{"n_layer": 8, "d_model": 576, "n_head": 9, "activation": "quick_gelu", "norm_place": "pre", "positions": "rope", "init_std_o": 0.0208, "init_std_up": 0.0208, "beta2": 0.99, "weight_decay": 0.0, "warmup_steps": 200, "schedule": "wsd", "decay_fraction": 0.751, "decay_shape": "linear", "doc_mask": true}
Each number is 128 + 24 x the weight over its row's rms, rounded and kept within 0 to 255. Layers, rows and columns count from 0. Numbers have three digits each. The size before them is the row's rms in percent of the matrix's.

# down: layer 3 MLP down (transposed), 2304x576, rms 0.124, rows 959-980, columns 288-431
# up: layer 3 MLP up, 2304x576, rms 0.141, rows 960-981, columns 288-431
down959 110:129137104114130081120130140109140131104106126146123180138140130155116118099070136149089146149076134140082099165155120128103158120136098157141133156113153103126105111159139127144138119095109129093117115071133179145137168148156087131129115115117140138116112121100107113129143146163138120121145142134113119125144160124130140115111120110148094196111128140138132192102093129108083126143127102104120099108085202136160116096142094145160123
up960 093:102120141121128093146125126099160155141146126156183124137103109145153127162119124167114141108113145170132150124109077112126121149086119131160160116102095119111124165137111102161155072139140139137129128126131094074102149110138120131079128149104152180107127106109141124117098132140122077138147146122167142098173130119131123122145149113104131098142116131140131128147072129108154096116132114116136154104155146164140141123146176121139150
down960 099:101116088147126111134132141147116090105123106159126080132143151091128101116124163118147124157120130091160092146193164112141123142145142179092104141117183115126116093139147113105130138161116137135146129107145159151122139156144158136182082129147142116145142151155126104123120143143143144156135094115154072166096152101105141097105178105116159161142107135118113137125153106170169169144122130084123117142137139085140151116107142113096128
up961 096:132126136151149113133124097097104163116150151167113185112127144141116096133126149114094142111174135084119096106103120120151066137167168147106115173138115127128137128097163152136129121106078099160118142137154135133182144125181138128119133156102146107110150141145120121100177106110079132133111131112123145153150128088110140152120140142130129126144132125156141155103163115093145167112105127127129146125136125130141117149136144159095130
down961 097:173116135114144152093150118111146107122148157102156072087129110125159149128154113153104130120120079144111152137195146150081110134142143112129098102133113193121101128108146110126101160127092157112145158099147149117165136129122141133120114114113168116164114094112129127104128097143139133090113137084125109083078124146157129125106106140123123105135122099118156155172146164131091145167150144129137123151127120168107166132107166123144110
up962 099:136132137082140123126149147113088133112093137083146151156126162121136120131160141086158086120160142128141106145102187117148119120134103132077164102155183106142152132117115151119159113158111132153119164131155159139136126092107110135110107099123131109143127149109068160134184148104120139067070129104100135146122115143112110100117091121131110109110140148099130086123177155096150129098131116176166065101116109104116134141120143146139171
down962 097:094136099109135148098093155177097147163108129158150143105110093148159113120118111097099143116138162138148151126172153088130160119154117139143139135125099128147137150137169082165144127117161114147155118122121154142129181136106135133149133120146121151115164149098106102124150192127110137137135108137110133170132126152112116107165103141151103140112141100108109115097141095132125122153132133093129111147115120172151156133170159139095122
up963 096:123073104125142109125108115102111114112148150140154106139157127137164112121085125109169103103159142149073113169101120102149109146124155094151111128155153108090152134138115146121077173123128123120134123166125124155100135119131084137128153145139130125158157155114126100128151123119155162151157136155126107085163109059125153143170108154115135170161138120120125139093134104141164104182137073119172145128059126099147125152164106178144095
down963 096:110153115139134155122124131117158132162186147079113123129116120117121151173087119119111128145112149138139140105114172139110146060149112097132122126126102150123105101152142183104116146125141127155139146118138145090154134129123134133151117114116135087080162114111176145094111108133152055117070126130124123123146124104090090109144169108131155118120140121147120137104077153146151123084124176146114146112118123135108126149127163130146175
up964 100:138125099111153125170114134129131135139136060108094129133090124180135127066182159119134163108114140154151178110051103135121162070153107146117129147119108125110145101131117125171121130137098145123130163172152111131156102131135129115155139130132100105119139112122188114117152129151109110157119093129102180120141126136119106119118124153139113127143104094140149110114132147151178116161146117129102108107113126093115150100131138132128098
down964 096:131172157118138104143135141134132142140105158139089123131136145104136153118129072096142117134062144145122122104098152106140161139111131097126090145111125086130108151137118133119148128100138104123126143126137108125123124131175159159126111119080165106121110148159125088154117191133120106108146116115104149158120100139110096139104120127114109130111130122107093143106112081145168074114151142189138105133141197118100115131143112064139104
up965 098:131145168071161124138132132127172162120161113119118123124174094110126083147091095150104125135123121094144109128151141135099129137138153094070158123151127142125112186173120145106122095083093131134126136116142121148087125118101131111129147160166128093098093147127143162153130088122079115155158181110163106140149150126097170121162175144148114134167122088138172106110106113145147137117129161115102136119132140141140136123181088052133130
down965 101:123139109125124107119112121109054133097115173122136113082111177154098135101154127065140159155125084172150151088073101134135105108125114112162148114134103116125112063095155149141114140168145122132114130107139122094132148141138106144131150114070145145130090121137124093132127134168169128102120091140128070122129119129152131120081131114141142141086109173124060159084097131095125133103127159109174133140110105115096126186100117173125142
up966 102:139136113143156132145104133127073109124066117121162133141122101128074156132154116100149115102155173131139131097140114116124156100153119152126110130135106132119121115160150112123116109137127136160129126132112101059144127146142178117107152130085081146104123143122133105096116148112156149105121111153121121089124145099136123107119121106126102158119134153120121083125124155138127135086137180139194106101161144102126119130140157112124121
down966 101:107132168101128120150185134138122136080121170136086103119131109098131114136116099173042099081126148179119139129111149115128111116147134069152115154124114119116150113146126142100113114144174165136106138107122118150129175127131140114137104140120139151122183109099147132122130116140099072178094147110093126071123120137103124193125086095112118115148139119133124141176103139107111111155163115118111151090140114143129119126175117111089109
up967 097:135124141135195110143149110126158146114127122133135106124165115141161143170130121117169109126165092155146110140108165167141113153141124110174137124122154120091148130143177169104095119090141122102104150117100154153111162113144130138157060130124143149101066140149161127131136094143125131113099149123051123114167170146107203133169144149104140124145145132145098097152113116127134126107087130090148108131100109137118147134076097085125113
down967 092:156160106124109165125092110127148124152122125164144138140140073102107059136091100144121113103101151094103132164139138084154166100111123124164140144103101124154160112114115145122150119143114096172179142185168128120113136146132081123106140141151132092108144164127114128140127155148147132150101161115193129152138101148132094144141149127111132140143124113161122136121129124165139108165153103092101118156101162131123088162168158123102158
up968 103:087129136152099110150124135138138164094133163151165128202130123115104137139153083143076124111124170139141136144128122133138164132107162170130147120148094157149156158134133145134102124139148099098116147127126150131130085123121101122121126138114148134142082147118133110136126150104144115123067161061104132104149153053105168115135123139166112105123108112131125132092163123134132125159142132133116137129143113129136126125144129117101142
down968 105:108117127129147114095124131113157145128104114139147125103139158128116161076114105113151139126099077138162106146101131106155128172125114126173153149126130106128111115128104118122094092106093143090128104099141131145125158146180147128164151150135171150147119124131121160142076099108118135106138121163135119108137147132107122171105101136122113127090130130136159134182115128079108149157123149111156142104119166147118140130118152129099107
up969 098:120098142165161070105110110112116105147127127084137086107132109165174153121119103101128157112148133142169155133138119187148138079126143136084125134087127182131122115125112113095108126088097144099149113127078097134090153165122128086143078080145125126140118126132152149124122150148144139122087113139168112118163145145138134117125154119130120121088146093150095132131109086118187172155161138151134124144135152136138132210115118123105128
down969 098:142118113104110130089104084105114114111134140122113149141158140113135112142114099156168135110097114105108146124137136094095167126108118094142131145182141119137156149170176155117160155140133116153110132145149139116129106113089120092121143135140138095117136090146155150108157135140073153117118147119134137150122118169146163120092148125181189138132107124116136137135130151129100090116130141106106152100072097126093133093126070106132206
up970 100:152131132118158164154104115132099101166119161101168174108162125110121112144157131174074140140125116115097128087094154144125147146125127113156146154128135139101167148102137135122115129142137117140090151145105132190145163155104110147157146097090113129172121122083124121133125150137155106160108132140101121124108116103115128099157121175138093155114137117120134133118081141113120129130120161161114131152150121126139148119085135130151146
down970 103:106118136119160128135126126121155188177167102146128087136108134146139111145046144067121107144177121104121087175107104126146102115124091123144140140123153115134137136099127094163102174120136084132113146074116146132116084156122114111126139183124126121122147137135129175115093157129131115140097119115156146142116116153126141130186127106142125100117135105137148158127123127122099102120102118146109136118115129118120138127141137093106127
up971 091:094159142136170148111176147110108133107079127172116161131112126147094164126116135125132127180065132125117098108158130121109123164101167144171095135145153095148091102080158153107145137126107113104179139119135146120132127110095146094154120106111124113134120142112131162113085141098161105160141103123162104100118130116107126117104091148148168131113093165095121106146128083131110141117110128144098127116132107139158132142143124146120086
down971 094:102089081153108124134117107180080151165141146177165148164150149132176085131125148137103128139147133088174150120138125122131150136119146132108124131111107143125132136174115109148125138094141123124102191127174143100139116104131122144084131179114150130142134100120134114153092112118132149118115106116106133142084161139108146127122107168072144162166102124151137164181127126063128133160126157114112119121106118122121117119160128108119133
up972 087:089136153117137156111144095081122135169110133164150077167155098114124132154156102162141099157133143182079125087183156117146118148149170124110098119163100132157127167158143189138089150100106174136116141090116161145084132122179123147160130167184148083136131116116171129142131153181122185099086127113157176131102150139105136107108163114161111092145094095106117140111136128134084114106100121120117098146109145135072157124199150124166157
down972 090:126094116138120129139131188139131118098171105086162104152110154107110125132116115136118113108141113119175158159137129107162146091108103124160131138140122107117143084127105094129153110152159128099102085209120119095187103110113107124111130110128090135115160159129094129135123144116125125125180120175159138117126087143129139129175103146086154166088174171143146125111127109133148123166099107157118135144109128142186093115093113124117131
up973 104:142120132143160123098146133145126104150138130135149144119144150124095101156084125130096132102103079162127097132092101104151108143129110112152113168131139143174138128120151124141144096158141119147082127099106154134106107130138130112148121123072137125116120132143106163097144098145133155129130139155144123139121191138131118131154104131104143126103140139169125127095111157153180125130106154141125144135148136075121125130146092125139114
down973 104:091139084173093098091137158147146150144179114120134146133098070159122083148153134135138148184146164123168101107123124140152125156117138141122123107102124090124115159140156090132057155144088135107094113135142116123133171103107098140087148148121113144108175116118145148154135150111091127106101137113146112102154136082151140156133143145123086166141143148089124156120115133126144142100103130155135119148140137103126110124118153128137117
up974 106:160089119139156131120163154136141118129107151125108159084128116101075141115185120140099116118102136155125131148124121168154157180133129154140138127171126126111138127116132176089128113170169096096105178153080169109147163129124123137127169108127135100125119130129129160139109136128120122159117104069119112124088098107148125105136124151146104110098092136144163087098127122122184098138149135106137143124070135161122138123144158116121111
down974 098:131156146151125127153169095153179135147126113168140082152138149148106129138117136145146148144113141138108137090113164110119122098127131132127115135116096092091113146116145154129168166085135113159127118150142101106181159135181106093131131118156117083160121154123109114115148118127075101102184195164131138152108120129145115149107111126081130155131131138139150196129115155128103178147124134115158123113130148140107144056158110076124119
up975 104:125142135127116140133107109139133121127137096127129156139101175108080179149143115099135109093162150120092075167116148136119140131124095065122142139137109183146103129126145125147092137134152113145134142124140124125135167143122138126134150158080120132143182113147127113100114167134138108129149126130119115138157112141148113135175160126109134125132139126130107105118125177104112142124109079114133129144178130103114127077150127148118081
down975 105:106094157099126148190122122166169142170115130130182101153125131127149118108137124104174159125132140094118138126200126195150118135147131148099110112120119165146139136148135144135116106145120163142134094125140106152115154114078146103120175145157098129152098142136141148154161168088128101104160137125144111080137129154146113092156099151140159115145133121081113138115129116091161107113112102141097133110136101129138116166132119103100156
up976 104:141118126181144124134112158108152107156065128131107151173130137151124136115082098117085089118107112187134090171122105143115121161128108140097138106096104165132103139141129141125151133081105135100134118188090145121106104142186111123116136150151107134139104089101081119119155098164083131141160076157117122152118130150110098134117113122127160137118104145118168139143099168098139131121127122139119146132131095133117129158049070096093102
down976 101:135142176101100135167148118108153170109130099127121073115120144123094113096170134098108148144141138090131137129124111159102128134187122097129093090140122129161144115099129129148121119133148091141122141092144146099138124104076122153156089152114121142140136131158135116116110109096123103177078108111136126083124171102189135130134118111116124123118128105123128093140122076108162125185130139102155094166117120134140112144157163138178144
up977 104:124134150094131111120163130101156115213141105103118115066112156128131147165127083161153111098078104122161108172082113136123159134153137088092101092117159107110163115120128127138116120135122086163075127096125117124065141119146161108165120116135147114162153138134064129113155085171121108109136126072076130117147136134123142114131146125114133129105110129120113124120094130120135132130129162105141166123118157164118149108144118109118156
down977 104:111127109131104145126158140089110074091165123123103101135127152130159158154176179115130142123129171105128092117145159119091120152129142088102127120119125086126127095168129116137159123115081126126118118102105140113181192120115081130145138176107101167101112123113136133142119144147126125152104158138122110118108124129129120154076103104176135123137117136127121163124136077114141116128090122117136113139106122106145170126140142159130139
up978 100:155127151112127090079147152105142135149154110094103100107144118133079109114117099113142087131187114124110129141127103143125111128138109105079095104128140121152165123121151111158087135146124136141150112125154114177083118107124108135162087137098113143096143114128116131104134153155113168099147120180115130189156128132108119127113119148130118095061134147099080088126117131120124166129087090131126117100152127131172146127125133135128200
down978 108:097083121121076130147101134126117120136082129166071148076174157116135145145153161125117112162122116094121161117124100150176134118136114102187157128153122106131132114114112117081115146140173141181092156180097131133125103143137116181117172110085112134099121147152133156146136135123132105101111139113161133155120151091131138086107152114103111111135119152122135125138101146114122104162105121094104167129162108121130136077131109069122117
up979 086:146083154136141160143172147122084083154130119133112142161092126087127144128115143117149153144119080142119158145175133133122100124128145128129135109134136149110138113135103103128149122136176167106116163152149136094130167136104139127120161118107160093159128129124086088149121100125097115126152151093135109125153107103185132156092128101131103161096104134108121111114117140089148157165179125127100152110122147092105147113110139094126170
down979 090:124130169111125102111137093130145150146139151134148134148138141175157115177150149139136118131105157138140169160244133097129144108110133123169102125126132124122115110120155155124120146168113104152159114166141124112138135116148142138173142095170085140129157148123133162080101128138136124082095118142141158145111154134140180151133120102115135106145097129116165136151140156122160106124126091076149138139096104144118137142122157151118053
up980 092:131122145179126143116121123151118157102109176157141147174151147147115100098122113134125092164098138102135119145124135055166153199161131182144125145127116124135148120168140126143132130133124125113134145159131129139120144133148166130131178162118095151155150171143138112076128085087090106191146164129130185115089115143111156164096143148113093144175123145148144096093124159116158165062116106169099145110141143105144133157129145149122138
down980 097:146140119110168171170152124126174091124127149151150106117105137127141094094113141109069131141132124091118143072125164117111175146135151097158105133118139145147134124112102178133161138110154144087093164162118147089162175107101098133154152100130105096153125104124148180129131136108145180143157143105124130103102142127152111162114134125143144156095128097106133138119163075118074072090154165088108090143173187095115142132140126196118117
up981 095:130152127158101119105143107123123110135143124115105130123099114181107119113139109147153121123118145139137101134156136153134087114130090141116119134137141134106093167105125132104085143090112136109135120128146159114107140095177128089135132135166098098130133107164133113139115130130140074111123131150137118135134169204117163096115146148109124140190187142078093094154096110101126157147126145185136184117138127138119143123083151112108105